config.yaml
norm: "layernorm"
norm_eps: 1e-06
parallel_block: false
init_std_qkv: 0.0167
init_std_o: 0.0
init_std_up: 0.0167
lr: 0.00881
beta1: 0.95
lr_head: 0.00825
decay_shape: "linear"
doc_mask: false
Each number is 500 + 40 x the weight over its row's rms, rounded and kept within 0 to 999. Layers, rows and columns count from 0. Numbers have three digits each. The size before them is the row's rms in percent of the matrix's.

# layer 7 MLP down, 128x512, rms 0.129, rows 110-127, columns 384-511
103:494462462482525480471536507481503491449486477498570531540540527500520531505468472494512473469569504509482416453533512540550540483439460479504501501494494532591530585485505531453545439552515517506460532519490540419480558511512467490545512511515478561579582542466455473559524522507520578594476514528507524541526457548537428545451512430502479442492542550523491407499521498573419478523418
103:476492458522567596546496540458482506481528445471524470526500491530578511417485452464522519476455439408558417526490521495537446529507464469569587544455526469504508497513422469492480495522536448528522486424519483514492533544488474545484506467542477501547463455365544463458482541481508493511454514436519532471476482470486446461520558499523474474458532548556594489541532450477507465474452
103:580554433478527507496495505586561544483500533479462572537503491438518463509466465494529465491541483551542482393529534556523514489470474540467561503485568531529508524524480532516568521421501503441463506557450556486525450448454510483480484484472492486458434532538554525495454481500452495532458536415465539467507542517522524453506454404467546479513545590521510503404542491486482555530398
098:501477518457448512490525498649490517460498492473535481470513454525476433489590469563489581462545487415512486466428497476485504475582536537531468512512444476434558561509521492539506540471457506526501501525505560486569563457477448523572563525509554481508489461524512548550481515480526520505522590440488501445482518521489454471529468622517523514575483499526471523497465467527481444540622
106:402492557532523497553554530405487547522496496532502463461540445527483445520500529472554491513549493484452543483534490501503494428535476447446548561463487527540544440414438568465490516496464509563532526525548511488478450550492431448584561483557452504565534517474558506519538531549498507475485483508466441535537482538471493510516531498465505508438464456417513504521553471531487500409408
092:516541611497448458502528521516513572593497535440503503461497548515550514468536458517432531478485440561481552478533546462498477415468442450436465503456529510456553529491488523478476463512378508512483520496538507542433493497422487515457572606485496465519476512441513507502487501453409514522520519502493480522491493459479439519514538449541457546481439546441560549491529525473523478531473
099:398457498534410533509500522528504498521472468455488589557450437534511475571524450522418493591524592511499521500532565464564520477518527544487491526495406458464491563467557463499568518550495462512459509481488502544540520486502568541534490426422466499452527502550535448503445471525556500527440495541481470535505484443505550445506444524554448540545523469406478466447481514503505560509536
095:512434544508444443571520461525516503365479543527462429474503492496501579491540533452484466442492480478518523527553501458516533557508474490587542461458545598472446504569537515499428510530505548482463524495541429487496539581527495455500542536556504465463528474537507518530534532459507509585577501523508463528476471552512578488521441524522471477503517462500479499528507428457504495454422
105:535536463519492524551494503470504477546469469496451539436508514533526570560605534498550467469542552502506584485438474486440440537513482547545558456454519439530508517449496512528496550483537447466426441504513526474554423520513508473501511513491526477516449440534481479490461550506530487516438536510492459507559536468516504473457481531526539517571486478522530523455502491459535472465482
106:501455525510440523484533533427457479525435440534564498530512572486520459531528535488548572477450534504504517442617548524415519461508581540518534491469446441504612501444490529488476584481441465500465436457571454522478469596520569449503509527504520481546585417514562501518552510531491528481482465418549534469474561557440488481548448479494516468476490502414480584456426493447459517445580
094:530588524458518453501564514515500553532498533436491462473474485417508510459533574480505459510493480501530508481555505522484493457463521541445469513504472444469486461455533537523438492520507509518499506490520481424406527450500528553482511423420506477490549453401473542510521527457499558515477477469485428521450467458504501474483548401455451504463516496520551480463506569531467466452529
103:533496452382527441495506493501418452456502516539536499498466476542518530493458536454470506505469460517473443509451475497477481505599445459584534448557536520543514494465514468504428520422469542516453434450528431474464491520470541468524515481409504509548466512486499443465498427571455479498533472525513577570482501526478491524560503487418542462466466488493511487469497523501493534457542
097:432473463514515494506511512529524441511542524498564484515414450560513495495473507499443510478448484511502454500582504430504522507450506506464498464527491540485465414480443445520544419480442485564502476506452538482535547448569545540507505529534556473513563475542484503523442501490536436450515429503497479514531542519549474550606538462528485518525514529411446552568526533510486486601465
096:515569447466542560524449481546522510515527508472536474458485499503493518472550416536474530562476474479467443522531508511498527514528514575557528534496511533528462528490501552518532484568538507562526483503526517480488515440588508515531467579526527467564524478525508559484505476526513478498529582452513502529461537495503519480452551575546492481543438502565504619468464611504470426475489
092:545497493525508443438501543525542473445534516494526465482590590543488415495462532463453506546468541531415493492418489510480531478544554568461478542523510533477445487494510475557480432477480416514460495502489537502511552512550474550503531500475609496484509528449551491568499505577561459580512502577534476506532524502491493526437532401455429486453506525522509529524530457475478526467441
095:510522487509536487462431467470512469456553519521420528485624553486492530552454508525499519535431564470522522487532475583533436460528505493427497479541482509569489524472549537498539537457423517462458506496461505531428482408468494501526500514495470511499492553482491553547490507537542483531511465541528510563583502459500550494597490477495537485464527468509499550404475504537469546467425
102:495559446590406450536464465449459457517462542448501496521500468530470515462491500468488422476497550540414554514559536520455571558485507526466492491476465464447491532503441493549568479431538512488435452492539442460533520535573522436456486521502538470541531493538490504457434424516498546512469522464521495531562434479515494541493509521475502490505502494531538507446487442516473491421561
088:452517588477542443516446468392461521501592571434523530535545512497517494472550475495529494497579447529487463483518517465443505498495476484488439466410494458527414504539499454573433473480503481515545481502446441466531463427526537533431457439503528512564512549490475556542449491478499531493522504449518537424439509505468499513540571554530536438400558487533539533570529506454538535494497